Part of a small language model's weights: untied embeddings.
Each number is 128 + 24 x the weight over its row's rms, rounded and kept within 0 to 255. Layers, rows and columns count from 0. Numbers have three digits each. The size before them is the row's rms in percent of the matrix's.

# layer 4 MLP up, 1216x448, rms 0.101, rows 879-950, columns 0-63
096:136112100144104104116102139140124129134134124158141113110145111156171133127184123092117090137100095163093138095105069120131108091087149148128122117139156160123125118139166115112149141124124087
104:156119134080108116124152131138105141140129102157143108118145119106118125144096146162102162084118170090109125172121101169133118124140159116122143131140137100125147142149126110126115134125107101
108:174128085131087149116126142113113141132123142124133131172115133175162120098136157140081192138123138110087123123109141113152099095144119117099116153133138137128098131105159139127106119100136161
103:121109154148152132119119155110098138150108145110105136140102162150092122137121124165129074126108135162093076127131135112097164135103104108120123131162164132172148133134109114155131153119131128
103:159125153163104133095093161136107109123134144090152078128149148066162149147140120178109139096143078099124145141147126142110128161093091121076099170153105166088142151094126168124131127133139129
108:147135118117129135127122129188107129101092164135092080094134133149112115135112173126124119100190106149131145124085166102136111136131128149095154131093105113103128155140128135165101110179088123
111:166136138128101132159119120147104141153142131112158177142158128150146120166125113120162101130139106115104156114122101144103148139111154104131113123115151101146188111137122066104164082136121105
106:117106135109117116120117194141112184146127149123097119121127132115133119130133089145162145106114113103144131114152143125137130100134132120124124114128103161085161116092162186137126107137069136
097:113156117143121157098138126117114087136159151133143131121138064156098135149125130142133069124138141113144068101128123137095076159096110143141127089129116131154093094100121126108154133140118150
097:130094102090127127117140106104113147121090141101129113138135112107130162122152105132124132116132134151101152119158165130110128101180135131153147128157137132104108102166114106160165163090132130
096:163145119125097120113080128108124133142127103179113126090123122128132073107114136099079131147115139128101105157098145153150131161150158135129149107066119121127098128127099116138111089106123143
097:138120146132119151075118103112109156118096138145120135152152128072135145129143157142127135177148129098157166121086152127132126145120087163135145089144134161150124112099122111107090153126103096
092:156134140152172143080143166120141141168124161125072142114133133149144133142113083118110120152166114088093152135122116122137121143168120137088119078114106095086167137131161129152168115107166119
099:176133137143168110176120111143089155113082137125173103152140148131134106135093128131092182153151159157101123131077106072134125141152123114128112123094111105110127125109115134101126142115168114
103:125108169137150173123131140087144130157147124140131126121122132131112068108137128142125112145147158091166110129140144116116106137121119208133141091148115106143151152129161126135143153148133125
100:091115141131121155144122118120137136136135117132116126126113118095118103138185172103136113119120106164137121141125154141113108115152152124123160164131103148137116106108124114098110150142141169
097:132133113108141147115132179101077114128150144095118125140115131122120151105061146106096093135105122095142125203124126110157135150096105127124122146165130124161144124187169161151193103116125098
102:149189139125149139136137142123125131111131193112128149161138140149193150134136155118138140112083110129127129165089099115144168147100174138096094154079105144126148148122146141132138143160151116
104:127104106122144128120106131076133125173123120130108130135115149112114137155105133142116111132097129178113143113155100120144121150087122113159139127124086138110111065165123099135150125092154120
101:105127129133140155153150116083150143123158114168140185157158155133125121121099125128129107094117153111126145120149099080115126141171120193116086138140075136113127108163128115082075117134139066
101:163136192119142152150133132118098147152101127169142131145084089080106132163170115114177114132102123133096146115124131088155144160118109120141125112123139113155165096150153164145131159147136110
096:110140123132121152107089114116132152119134115105122132166155084161096163098148120149123124126131150151065090122087102114102151125165122125127114134097091129138126101159096144103089165120110146
087:152103136099158140100149140129125128089143112060144153138109119155175138175141158157143130142119070147115121121130114112119141147151190123145141138131114195136124104129091129116136092145102140
090:108182160133142107183131107149119119172111132131137137179062075135110151126137075160122145119148144103133114134106124104136092093135069123156122132139159147132107131185096115137140091108119165
097:166111070115109112105149119141148083129138078155129181104139128135142154113132118090123117101149103120138181137133090179082135129103152125158137142183166133163124154142119133180136159125157128
097:146132177084126129110161122153148127181138138127146151123126111070113159130119082114115123121111110123100137118120118128086109115125119164074167105127104136142129170154154134164144145114179105
096:117120132072155159125137126101094091126129106135125141170149071119120123128137085118143160109154115085092093175145153146128122143122145093127123143113104145088163104087149122118123126104103137
098:135095146106125109142072163147114139084156147126148158140114129132142139114156131116137147130137131136176135131162089120105142093120123154084124116167124155142118095104110145158114098132106174
100:151069165115131121172143128141131115093077157103134109131070155149119061124136112173162112126135143118161118146139148102081153154164121148070144155140122102161106167123133137122158169115158103
094:126137089162130148124148100111098114145155109166129107135149131114126112093138106144120139111139109137107121125134094080167141086160113144114120134156170133162070143101157119098105138138117150
097:104124104137117123117146129151126156125108175127163120132158120078157118140169137134160157103110114169108106092175124156129138101106135111095138122080114098150100124120152119151136109106160111
100:094136137088150140151156145150100106131143163156123149129114103117119113123128125108111118113166120117113135124110134144115126126113124114135131113155140159171136121176102120081131149110133114
102:154116124112113140147132125144106164125143148149092114116120147097099121095165138156100133115102100135103146129155107138186173091125120129168157134143171187124104129103144101098133128144126139
100:123143101115133134121126169106092120125113117115105108118140121176143114153175152128130111140160138139090154131163082128138123109149159083153119140120154094137139134122096143133102129047126146
097:109127146114140130167062113116131121105144173100113138118129138104149133129098133107146172127119152123100132161135107118137125128121125085149106137106131126127099089142118089140141108133140148
101:159105124170127144105115131127119134108115172133092090136146105136088146119128117134104116107146123152105126085140128126121141107114143102141108111076162150142132157132126149098156166097107112
098:146100142127165125112082151071142135138085145151122122113118117137151133179156099137174080143109177126114117089162159146161087140165101109130177134125107110121124102156079184144097138155121140
098:128139187124128147167121123139137121107088123128140131117102147132093125118140190110153103088150104129126147162120093153148157185149128097144135162123143139123120135150121139147122123136096144
094:151075138155140129086140139158136137110145154138137129133138112090117121120168185115142088090122107139109171133089081088115116179127102122144135143137109120176110113113128100149103142144114132
102:109153085087128130101138113090126142135131155096159134131140103131134142117148129108108154143132133122093167155158114121125150141110153096127114092105138114124185152111139105137085123117083117
102:132088118114105108100139156101108100178134110151129121116124161109123120142128136126116105093132106156121174149120137121125125132132112154127172093122090153123113121136141154117119119119114091
095:129106090147151161153125126141106152104133138128131108141142150149124144108118124124124171116159117143109148121124122142095149099142095119098161129161123118124090100120098132125106077131125112
102:158138149105147102124136099161172112097099148072129128116119124121162132123138107128105104116131116130087124098160133147126114140168096133149114102129148102108126154132166098127124090070109130
097:151171099134128159132148088137127163112126168132102141109148150123125116061152115117108075149131114120099095076156087111125143114126107114178130167130122097128112095136160090134107139097192145
101:113141129119158103147147161117114117122176151171111122128141137095149164151109083130135128142117125097094186139077189093118088146132112124144118123092155129134128087143150175130137106110145124
107:128132097124125146115173149189137131132132140166157103146157147151118130105095139131150128124145135085120160141139109153106140102134100111158111175147152141131143156143154121142130165159116156
097:152151139117161103121118159094159124146139160091137114128129104158128121149125150079150138154119131150132083132088133118137183132142113142161109079120172135131169116128122154128118107116108179
094:135089185118139131156120111144174093138146141104139169120151130162175147118116143092132070104121096157114132118163082177122121117116129104112167151093120135095124077087148098134121121095116088
101:144111107163117112096129126134121153127136136194136132090094118151174157128109150097103133077125163128120128116094123083125140123139142123107167154128152165107093136088148121090134142118115160
103:155115119113102172140125149143150119123072125190117104097121165136101141128106127165104152159109105160118136167146110155165149140107140152175106117138142087120128140098160156118107124133117107
101:122146096105131113105082139084158167139127084121138135161141150122120160089136138106158117097110130147140128146138156127127172115141080137115116124121142142126165106132127145122103118107115039
103:122171076103128148131134153139107131143115129136176134123124143122119114157170064149162128144124095162141121172174117124153104103086109135093120098130128131110156085174099111162141105117126149
102:097157144117109140159095129119171146118102122131125149112124136138124102167080114113138122179116127219130130137073150166129077103084120108134149106129119120149125154146116138141145129107156130
103:111117115131157142152083112181107137104111147147078101136159123096121122163108136135111122152115152081077085161105144108167112083100139106141152143086134129151127169139146108146137138117119136
104:128097133135136089143130151134119133135112173179136123135136149155143130090111134111109097196159109173147111108148105095138151163108109148102145132117145140152170119092123168121108140120133132
095:152105098110138109142152122078146106117142150144109125145132097126149142150130145135150127155082138110061138115134137159100087101143097110132155120116137128103109129172136133120124133112131118
093:103173155117130115092120147076102130128131110135130120101141171089155144102140126083154142130167131119176125145124056102144131165118137122148124119149147111115137125174125140127097140094143142
106:162121132131106137140177134149116134102170135154163109148128122141166087110137131165139140089090149209112124104131157150098180153138107142144120128112127117143133124137097128141122113187108108
098:123137126111135111092161134136126125126120101097132103130114119102130115101164129110128116106143113132161138118133167113142137177138085146157145139139147149134149143109190103161163158170100138
104:142126128105124116123115110131148132134158091131119153107107155106083124122146163122102122078150142144150178102123133148117136146134111130166157092123170132096151132174151125107147104178137147
096:132134107115131183153150117108101136146137158086134108072132120109152129150085098078185187113125119150135113132101116127138133163159134112165152114116140172116123163166183089145183128132108147
103:115098088167089150110120120157116086158118071113164109092126127118111108102109119137139113081120083113139096124165133164140133119137161172124076088129151097119111134123152129163104127128154104
091:161146141119098115097109148165130114123121078152141177127087156141140122135130157149129117112126182124116191144105128167112134124134129106108092106151173118094147161140158105093129113136129150
096:167142098126129128154139101120100101141127099075100127136144136119105169117116168091126105111146134110101122159156108156116097128149124095139135144128136128112146121138156125096135134087101149
096:142125112121105139111151167180126104149117084083119124126115145114157166119140148117142128150099132106127139124123145128153083145180132178144106136153158149175127120116114104172124124121158128
103:133167125100140128122112092140125163148133100123150149094143132122086137136116116082091152113137134149186168142140148163159108122189163125161125113176128129151142109144130077134128108143126109
099:153124131116088092085167147092091116100164124101133135161132148135130142099129138128129133160139150130083097151124148135156134138145155109147111097123108137121140137103181125150155151117128095
101:118159103095119107126157107100106120148146142146152102089123113109100135161117117129109176142149126088152142154122122127083098125121166142163123146107164134100122137157121173117141112151129133
097:116122134114104128094154117106130101122105144141136152141093124095081100113116152117119167081134079181090084156119140129143134146115107152096155136089132119123104097134134109176146149140123151
100:104138098106099099129125118159109133122103064091090127129136065138135127152052154128101120137124134120102125133134151119173100132115160112119085106168121087162104126152115165124135142148131111
099:148122141122160124143140142128181104097123135138133113100149108191149120158151082093134146111163174110155149145149162124134145117109161151139141112151127146149157104119147146128140142125101091
099:105135109146153131139120109125106111070121152159127099111138135121176091152149169103148122171088120136110122117148099121124090090123157143136108107106143118134086134151144108106135146113114100
# layer 4 MLP down (transposed), 1216x448, rms 0.191, rows 879-949, columns 0-63
105:126108098136156175122154151074143119159104153119119160144158146086119175157102106138120109117121092156117098120165062102117136164112145108132129125142139155173142145166126101144120094170139106
100:130129168091098125148140100149178154102167119174138088106161134132130134140126145120154090108105155126079123177171139155152166121119140137109143115128077151168136131144113113151126111155153116
104:119140053150087148078112109128132137165080093106168160103088115101119119123157148092105111121127121112130134154150094105137103141157128153147126122142115128097112147115128127170147118120140119
104:124133143123142125096083145115132139124104111104150087117113172107134156119160111139141115155120084174132151110139127109086151093133115121144098088137082100091180090133157135155118136121135074
101:123142125107131088102149143101127161104116133140104147114084104111144109140182124125146099134143173118121132133104109096151149159149119138137129149156118107159145095083148100120129154124133142
106:117103083112105129086134108144146136143108145132100102153109112127156129131121102145140129139105130120116159129078141109128111167126116119127142107114120146143097114160116152161071139151097133
108:118143151134126139165123163135131111124131085093111156129127133128111132153099159164176136148126134150159083094097163162106118126098099157111133129130170160119134149139131103117175098150081149
105:154139138130131161129111111088098155091108147142162098165138113153102152140127124106111143100154116165158094092127153097147136120124139105126114137113121115093175095115131094139131108142140107
099:160079139142126118117143147117124134112034132115113099138097124146129120120112136152114128090109128094146117168165135117162124132141136124111107104139128106110164134141169189118135140135112157
097:137150124132112133143138086172122092123174113118148145154132171117165138137127142115128153158113129148138139126107149111134127161129140104129151114146135173132151200103130148149128124109142131
099:133176148145121137114096162148151145113104130141093084084130138152101081126179127125129093162132174118168122147106065152123174141080120095129129134111121105095163125114103110141123135084110108
101:136147098152124084096135150135121145124102139152188143146156104124143103053146140169151083128125162143135137106112082077130129109082125182117137141167139129097166150092151160118131142159128136
093:183087082133107146158138142128124157117172126130127137130135129138126110165119134143086131095154106117144109129126105135138136111086098116130155140102136099144123169134098119192170164117115133
100:146174091060092155155100111097125116161164130115120136132118130105120116141084091141119148111129146132127132145116167130100137103117161153125124166161111133130119144087120124151128100113156082
104:153122150138118158163067115177159107147157111128140140088148115152125149112157113153095131163126117088159134154174119117157078116112128158133089129142138173151141114128145114111124173126102114
101:150148099082134166109142170160108114108083125111137107089114111140143112124134152125116144089115128146124147144127176111108091137095121096126109149138138178135179117124143141104138082113141120
100:097136165144119092108088159112117120109121168175120101117166078113099135177087111154151100134109140142114141146152215125176114186121109116162124180093142185163120130119122148111116076124140103
103:150072161110105111119097152112097128101149111091136123127157134115124106124155140138103114120102164128069141116110105119104165103119176114135148179116117113117159140131156117121136168133152122
101:105106136129147126138129125139152139133154120140101107139112129094139143118124093137147177095100115199076118094120145172117134142109070137168160107137078159125087064138115099128147111116134122
104:102105102130183100121139135132119165153112098146126140134135129100114136148140137163126164098110141140112167123137036117146118111105126120126114125117133114142119116124134117145123135147171118
096:137075094106167104155100119097106153124116140136147151131121147129145108153157139088150118134129167071126150105125134147145144124141139129100146172127102078164141157137113133160125086126168130
099:104119166096152128170083134102122134157117136132107092127133134114143149127152113140138153128145128110138162125098103090120078129137186102168120166086115183125105122125176144109111120116128126
092:116140078095082112149131153134128175124116151133164123131150129161121138126167141106175113135098140158134126106127122133088140144122117156105175131160140100112107095099117130165165115125123148
095:084143145172115082161115146103115121099146085114125153137172152096162145155132114118157113094135095146120130107162048123112095122149116153136119120113162130122102141157109141117106145073093121
096:173137107096087133156134070099127098112155133146151113139139145120090082124099103158167157098129087120143184082071183119115103146140115161155091113106121126103124121126112172156094154194139105
099:187147147111092112153128103121109123122166124105151146117134152140099131128149124128078126124080112141155164108101152100124135146126154132068130162124131121152136143130120154150128173151156115
099:147102128108096137141110157109104177100158119125141141081163092131163143102133089140108132119129145132140151109139142088065140123163170145119126136108112128116119129145112096114163118108157145
094:151142104134092145139079150110160104109153083126113116142152162146122097160146137168133121114130139121122104141118118181087123112132126124157138150119135143098104145165122134111106143122134124
104:125145154154119162142123188152175074141090101148126171120085137160118094115131150104140165106169110137112157106150062103119105109135163124127133118113117155142147143142114162136117121118169099
093:139129121148115097114133116120139122107142119124148104131157108132090112113163096115103115092127145119121126147166078146086113103126119096084109113140128110113137131132166109115148176108161121
096:104151126172122150154122105128127105115144130166142150111135077181137118124114120154112118101107053128113084131100081133150144102129084118155141118128099176127103113104156133100119124148152153
103:139168135106150134144115106104102118112121120130118156124139108164113149093085089126089103125120124122140133143090138152105115132151130132155102125145115113159171124126149126081125098176120081
099:099142143146176108170111076149124141152168085151112121135132162112134118102105107134118082110101098112121125143123126121156156120165121104113134115127126134150147111141148125132121147111148115
093:125112169102174131120182133106132157138136114097123126134164101174164073153095117114103126145138123151102134161151049107143121101119172099131165126164133120145142101101117165145103168109129133
099:114142101110133113131137142129131114117215130114089124120125161122122165178139183128136123091121096141138123114106193108153122126096120139120131122117107155117128133124125120110155125133121120
100:167144144192130114137095121131141123101135112132091112110145160126116140150110145122117144129128112125141045115095135170098117138131116141157099165098138107128137132173136140139108143130127142
100:126128135118161120142161173176115110148155122101126138166124139077113122140099109130139104151138097125149112137138145121137135128132146106121112164142127152081118108112127093117140103112112117
101:119136148133116139108119120138110130123097109150070126152150164111120125105129131093164128153122108158132109141142099121130113131137165127167128121104133107102133130154098124110119094146126123
095:158105126103116126166129094150138111078153134106111113133118098144117131107155115110101170125144141148122105138118064123133127117177155114133076128100103129089111128140110119097170137113078113
103:106073130142118147124096153106123127159121117163167119149144094152095128089126126122122122126148114117155164131094104148173167087123139142149128143155132131168103088122143141104156129096142066
100:070131145110130156151134081174097088130096128153124136144113097107121126128128096112105149132119133113107152154122156123147142120158126144162093154100113122114114121138140108189107109114170092
098:132114125145147133167112094116096161149138083136162120105133097161125150169126093122081139099103124127132122176120073135096145082164150125148155107158118143124129114113094148133103136158116128
101:162096128095104137115153167148165139137156104127137140107095145096133121105144105131122113099118139116125096094138107163107112133135124121141094153129134073095122121117114118138111099125141172
097:114163142096127072140138112176177172165134157115109120121147136142128113124140113155124128148163111131094093127120171107127121097183113114133139127127120099124109120171115091157098100099149169
099:124136123091143136096139132122109122121150129154130130137151134141143111108123116125151076135126106157097124169071125105120103163114154174137146155135150100106134142137165171096149133109114161
105:134143152111124146131108128134129101101093115131121118120114140124120160179114138151158144090114090088140091095152074123142129113139124099098110120133170083149095127128106116143151151144124189
101:123112160153116147134144124121146167137113120116128125153143136142124119143129113108089166132145104109111120168106106111138131144148107134163129112114125125172142156108148154107087126127128106
094:135121207167156158113180127139122109177159135129102186122135135129191093081109142125096121100117142120109112129119107103126123116136098081123144095133132150111193123112149162132134101133178137
099:143058087136138134122089150118126144130177123110141117130116165139134133119176151125149119143160135100130124132110161142139134107150122136116136155133104123140109100112142119075149144088179147
103:124096101124119130112165184153118164114087144144185113119135090164109116131072153143106100176104111106129106136142108166157149112118127128144118135123131116136142104128167070172130110122149120
105:115133119156130123049143160115116116194119071088154159117141112060100174127112129127134119090109141080128163118114106178140127104134091150085104129141148145132086148105130145125121121114138126
103:143142116105079082091116104087155164112122146136158136139105122114138168144148078170155169078114106113145143146146085113101165115078095164096089102107164129138130098123136130140106147140145168
100:104133114133107144147132162143107134098136141128147084145136099131126086140126148152125139118120125155132128117159183103095088149112123123151154115144085133150185126102109110136158140104119157
103:112108133154126109157132175089140133133154106072150118144140106167120117128108138125130108156128179130137155146146095127121172144126141140117117149161123142091059124123129116139110083129137113
097:114112133178119145126127113117121133110156101147115111140169142116117126110107181101114166130132147123133124154110143107111146150132120129179116092115144069120113119131144149105137123110135140
096:126133150140073089137145112122146095129117091127102132109130123140148180121154114140125164107132123158134118133122206141145132158120140163138070080131137158180142114104096146136180132109113142
097:149151130125179088145106095150147150133130140091124113145144120118143117161142100147160135157108091121130150120163036130153122123131134116095128084125111139135171098143127147103164137119104116
105:154161152139112105114110117156085111170167159136131093157114088132089131157143099145111111154152140119121116083140086069119148128116140149128155117130066117130146136118121089124121138139152139
102:143154111126138144127148134121127149132113141095101093118097134133097157107143108167118105145167077134161078150153247170145148115125128129130165145119149156143149105169153126112131149117130141
103:150119122138143087118099119112134124137161125140164138099102129117162102110122140145126104104130102159139116124148123138143074124153125131117128187130144134143133119132133095078092126111121195
098:116185122136091151146141110120091119110141128115120107124144140142111103166138083118168155113126144153144116124143126143126155177170132136178161128110108114090103131131125141155107126122090114
106:116092111149096145098094181106171095156170124096126102112150098114133155132123147125066137099094157164122144138111092117174146092154125089120115141131110168110130111119119092108094150135105117
094:142141117131165144139111136086118100151097153129120091091146109119112108133119141156113129125096138144125115086141081166155151158144148149118109144153101137164134151138109149132138105155095091
096:097154116106115100119156137154127137102131132139110113113120119132134168164088099104194084138068123125128124096143153115177125080084096142133087095084129110123090121136137121121101131116093081
098:121098112128159110173125176130170122106148093134161132079108166145115128131137136135098111130115134136137116121187172107153062130174098093158128133165131118138102159123170140153070113137132142
105:150128088119146133137113121089156134119150089121170154136117132137150146126085115130054103119117143100176095129078116100165083142125094151172127136159131129120124130149133077153129150112152131
102:100136119083135146120104184115111145131187137100144141121142152102105079105170145175088113114114181099169140154103188116103110167132120131134110090139112132132162128122112131104124151115150140
099:124142105078110088114143156162119127101160110148130110144124126165104117145186132128158139164125161132129131107044153128100118129133120143166167078109118076138147109134080116137161095110151122
097:081098121161116138136157091113116128114146136133171121121144126155146123174146124090135102109127114150149117151120047102135152117084117098092138186101105137108126127108147150174136115113148132
102:115093185103153139188118122154102115129156084145123108154156127123152139129104100122134110121134135185149130152153140126142098129128191113108155110109150143125092123118147107137100113144131095
101:113099132144091132120103116121176114133121166166108152106141121172108105122119130097142151151143120115107104162120097103142133146126161133132113074165120104099154113152133118146097135114123153
# layer 4 MLP gate, 1216x448, rms 0.0986, rows 880-950, columns 0-63
110:156123137063118103141131146114117147135143135119095123144120125103089113135145137133126131150106113113144102112103157123116133117108143130139145168141119138143152125152103147131112140175143167
099:113138144114118121115145155109066143093077105118119163139145114139121123123120167141149136129134170131098126147134104068128132093119197116101106137169109157130133102099126136101115149132090160
104:148142126130092114135124120171119115124123112125162113132102080120144110112100146104187141143086114127134140181123159136136109161148086136146154102086137121162106132173110135163114149105124152
104:142127107151155155169100090134136107112107145146143118104159140123124138137111150104146151162141143145132202147150165126125115120102094124124129126125130125130149122153166160121099142121104127
106:156117117106128124121161135138163099144135109152126122127125132167112114131129096111103085142140111156145137098136145174148110115123098122133110106080163117115133146157114131147091117122151107
103:130171142134154124127149094123110129102136137120152114091128126114142132135144129127187091080128123159127136094140093165152108153151124122112121128154110146159105137080138121139105179110100154
104:136138100113105141136062142136141104153163133142147120111151126074163138101117174143117104112122133116102104114100120098121089170128160147130072143130132176138133112124152132162126107126109138
103:078075172123152133120114113097159138127111164176137157130115128116106095123135137104104133082148122135147163087118095094117155102113082133080130129136116155108131127143070134101108133150104151
097:117117096121128110106116116122160104138102128202122110085116116145200128122154134124114132126133119130163109105124127173116102167139116160124114121134153097113132117117111178076122141138110133
098:133119119157141174101146140127141152116117139126137135138144102158127117148092161151151100080153105184118167121118156085125128113127124144158130142130135169128108087120119116152158162087117100
100:086125119122149165141160102097108106125112104130114130144173114164115139113138095123157109144122114139129125149140125152080144136184124153156150151115121120095144130109148179122115127098090117
091:100184151136135156144119129095115160122141104142135144137131115140129154068087138100099083132155135076089114123136134130124158090111129120192134174139127107148157124120108102111089095111145096
104:079143126143169129119153092094131149136146132119146131150145121145113122115174122129128148147151141152143115156156135164168134130141106130138158173129175138083139130160120135139119119131160170
105:142089140172097134155108139109160139138119117106108135116116124152142094106159098129155106147136108093119135118124157118169115151101120133088131100118156136169138073137098131116136153099176123
097:093088111107147132097067114095112137132104119124135151145140087085125104114125157149108136132099132089101146118166197114179130087108128124118106157122173148137133141172102127161118160147153138
092:098154114132126096113127139122137186100127125151113108127172091097127114161113152157151143085142120146138152134146114105121109128134091131161153113109126162120126118131088110167101096138151121
101:122144135127131081142101126153129119126142126071131149139171134147129108146170190109100141123117155145108152137168108124108134166100108144071186135102165110089082138099122089166114109154073130
102:142106149099146104148119138126111125129109111112084142092131126128176174152146139137152136118149113109145115135093184068163140106166108197143121141105125151127166078130110184084107145149130109
106:134186121132139141171128131107204067124151151088110142108128150168091117149118185123143112138139129101104088108135099110119130127102131143162171124092164182117135092118127149116138108132152123
100:130123154112116150103121092083120133157148095128146126116148124141122125149086110131124103148145125208100086126102108139125106104124140123149135137083132171139132145135136118110112124136097142
099:104102116125122129152176098049109132109159121129074149183153125131113164129122133152105114110164149162150109117165096106116143080127121171116127120172141084163146146137111126121126147118107147
081:129149185111132167134109141135101104142104132106134094147149155105120173145138158173120099151099120131111129130138172131096163149142139129132101115120123119173162114143152093112094155156168152
096:131169169083151138166110102133125165133104137153128128104092180168126122103131117136121092153046154131157133123115109157158130136122130132145109166143099158167132131150151167113171128173117122
097:099120157114172163141127117150112143137122174097098105061154102118133161150125173104112124131166153108076091152158147146162141174105151068166159115152138103136153143142159076155133137077120121
099:135121122130128136164156166098110069149138096163114155100145134116111100141105085135100104109114144093156174139121158142121176101126122159095136147147107161141126077097154138139130123145094125
100:117133126149170138159128152156102127126135140166164151133126145141121098100130157134104183122094104153141145124163123154088099144096114127146161132139122177158107113117132134129129133123133062
099:107124143126112136110137114159159114080100113137124152132125122106114090128143112077186138099109125120129128102119097126129110126155149148105083105126074115085125144123140127151157145134117140
100:148115136141152124161146163160119086118098130136047108130151154167128123146126109120163168129130098165116124105087083167154133129149127166139134140153155101134105124142128122127117153110142142
093:107105144107109098140108124107110102171114139127085167167125130134124182118104107138104104083145113139113190159126090128112188115116158133069150094121116107069112137134124085160149127155114160
098:125154108138165119122163167097107121105114145115127128135133122111106158148144110096141120078153116149169153115063105105103088140125166132142068105140120111116181078094138114134121113114153127
099:125159178155095112130129138171118130131133102116118129128139137107113136138173116128122157131165112116088072112125133139140145107097131159114153139128160154135107099177129129168117159091100161
101:074173126115136150131108099161165092126122129139115106098145114095110065118084102118135117147097150098111131152087120113100119105121116122119111124114148187153118135128135116110127138144130113
095:126144117132130120100115121118135106154103155093135118142096128101128118159139123140164159132146145134122115102119044093147132160107107137143147102135075121081119154143147122106136135161114103
101:110167127112136133118099105152103126119083106141121117167125163149100108068129102134091110126079131129131110092169108141113121130151124103135102128144119140140116120112104120123146131144115110
102:103126177116146137135175129101127107134087139154130111154094174114158160093120152129128100132112140107129137118137123129120140117133164134142119154092131141088136102109093128173142148126059138
099:123134133090124116170157163140127135155172162152141103125162161125118138132087133136173134096096107106115127066157120113134133132109147127116123120149127129163108132125164127148112073138138159
093:104102127119120113133125125101173137118140144180144107088162132157175146110113132128123127149133141166146145150124123146122147187099134121085124147158119127152161104107092135120167138143078136
094:145136145139139103117125144134105097149156112123128103148163083127100126116190081130115118124142151115100107127129130125156096105148160129118093134163135142107113185112100142141120134161115101
101:127167175079126091146169112143133145136143103104147113149148159096131112150116150134102143125125135120090133149151094094106091100106149107131132126118129115113123129103101098152063131097142115
102:161136160128159086099128122124140124085088138092104092146146126160135107126100128180127126152119150121139139166157110118129118118108120123155106119120163104110135152122105094039150140139074113
098:148154079131142116106118158117112107144146118128134135097092164129139134137134172165151125153124126147162077134119109120154106148114119161132126117181088129151126095142098078169136121110158138
099:148106189073142146158173114125128148131110174100106119125094166128136131081101153098098141147138144078118130105162131158175127125111137123111127151099140099123148094134137163135119099076140131
092:106122114115140109123134166174116128125104131091166145134131155152137140108096101189110134131084099144152081158137115107154129145159098159137140134085175131136128142083133096144137119150096063
100:160141126089147136137129129141082124132102129094108155127142126087108146106122099093119153134100070138119140125067155154134115141155123136165142114127090122109141129115118114170136152094109144
097:144177138143167100095152095156134098133121109181153105153142125109150173150107173132138132104152123129115107129149150144118112098128155109129103104111121106148143151127167116153145128103160116
105:133081140128121130149122099116155141097085146167123150107082161127144146089131149072139127179133135153119108153123161106154157144107122127113121119128116125121100148117165137144113141125104137
093:132146156159164135186094119136154119099133090137158159115127142135138129154142131107143117144116144141115110153134122107167119096127135136116129131108098130139126110127169097108143139096109107
101:115137149154121113146146127091134175164145113153133116094092169154177106115099132101118180079118115148100152134131150109166149162113153136161140114160094130124149153151127135154110110156096085
100:147179112113094094116107103117122175098138119140118094122125128132173136075112155125102150120133158105171131131134141162108126161088115109153162098095132064166104164121117106134108175114143152
092:116097138152150086151142117140157117111110127114124144100141104162108095154126140149093154137142128097124088153135124110168126115070109104118166087140131137172146107113133110181085160109100148
103:071149094125147072116155147095116131098151166138151132120116147093128136173139125130104107073090165142136129112110106145141129156116162136137111116137143139157136121100109137157060132103145174
101:111154093171145139122176090064125080130107086127133159147099149116137135101132136119123141120153117105118132109182082158106149132149120102132099117094161141145119116145102113108110101116154150
102:133152157114132099095136133136120105116153092184131117172134092163152121126140138103111078105144117164159137067133133107132127140155100132138090092155136113114206150091129121138108139111134140
099:123154151151134102155132160125103128143144128117104139116083161132125162157122160112122114149129102087140147131091138129128108119132155101116124175116160080113104095110094114113086077083155121
096:129091157163148133088171140117120138150113156115111111136117083135116138124134113092137150172132118135113144126110197148103145113128133146147136104153144091116115142180132124165115139130138154
094:124107166140136138097158151147125108141154134133144120128176124153147128088093169146129144120150104134124111134137117159099113149130120119101105121170083123136148105182133140166148137128121121
104:156139130121138131160110132161123114152126115129124142098127101151095172096106137128134121162119137124134162115130098134137120098126122159097134113151152099148107141148124121135111141136120207
096:135186130129095156100134104120126154123097165124079119135137118134145151119095097117122141130163108118161120090124098111111107121158157166127126104155134153093176105142135114144158116113123107
110:103095122122139122076154142096165144127143108096126102134132114118106088093107147108093116098102129101121103116087118093139125151163080166159132141102161153119140092170130135128130143111129136
097:110101118151134123118163107122123149116125129139183088136146121102157178139168125092115161111133140069135113112163120095136096115109154124149171116094128138131126149151144113160174115106119157
106:106150125132201083095169096131131142090144137130114159160113165134148148132136140111160170140116140118128084141113086095105102108141154123119160141148157133088119100155126132124161135113112097
092:128108130151120105126160103166108136160144110148145091131132153145168171111130122115084133125148092115156115118162091131112111152131141100174100119125138101086157123120159125171149113172131120
098:131114087125112102085194149150144124098116116123113131162170104088126201135124118139125105119129139127091133130164061097146114145103103105168139170112093104143118090136133073116160127115108106
100:145103127163158100138122143143124153111107132115091108087168172165100131111128170147106114122110126112127056146154161128087090128150131161161126143181119137133073127074086155139086131165125136
098:136147106163132119087091153136180111121116105093124125130185128131135143180133085150151103164113174151141130116145182125117097159154141147180112112114161146117136136121143123101170130163119108
098:151119179137149145112145088137128124167076124133137122150129155126115168173091129061103145098146097128118148125159091162108144125157104172134103188120119105173089091145138093136112151099141094
097:116103112128131123144107177109138060173108125115131150092102144114083085107122106168132117160122142103142144114098177129177161138133138107111134145121121111113136133143148101146124113131150141
099:097133087115115132131152151153131150140141127111117089098139090137151102124114137088160119119135092113143118166103151107158107143118129127133157118102115139140116165102120129146190121118158119
100:115126109146133147148109134167113110144108118146084135112138120176109118138140044104089114114143160157131173112124154150127146113122074138140155135137123108154120145139131117123106114151145133
101:104130108135096120147105102067111099189129138129100143141137143114148121118103153161138154096092157151155094100122125137112149116154146090162151088117146174130123124144077110105175108115118097
098:148113127158148099148115125126141069110126078096118078165163116112087071106156157132127148079141097109105110108161123076117124095095140139117109133118157092129086108100148109130160093146137152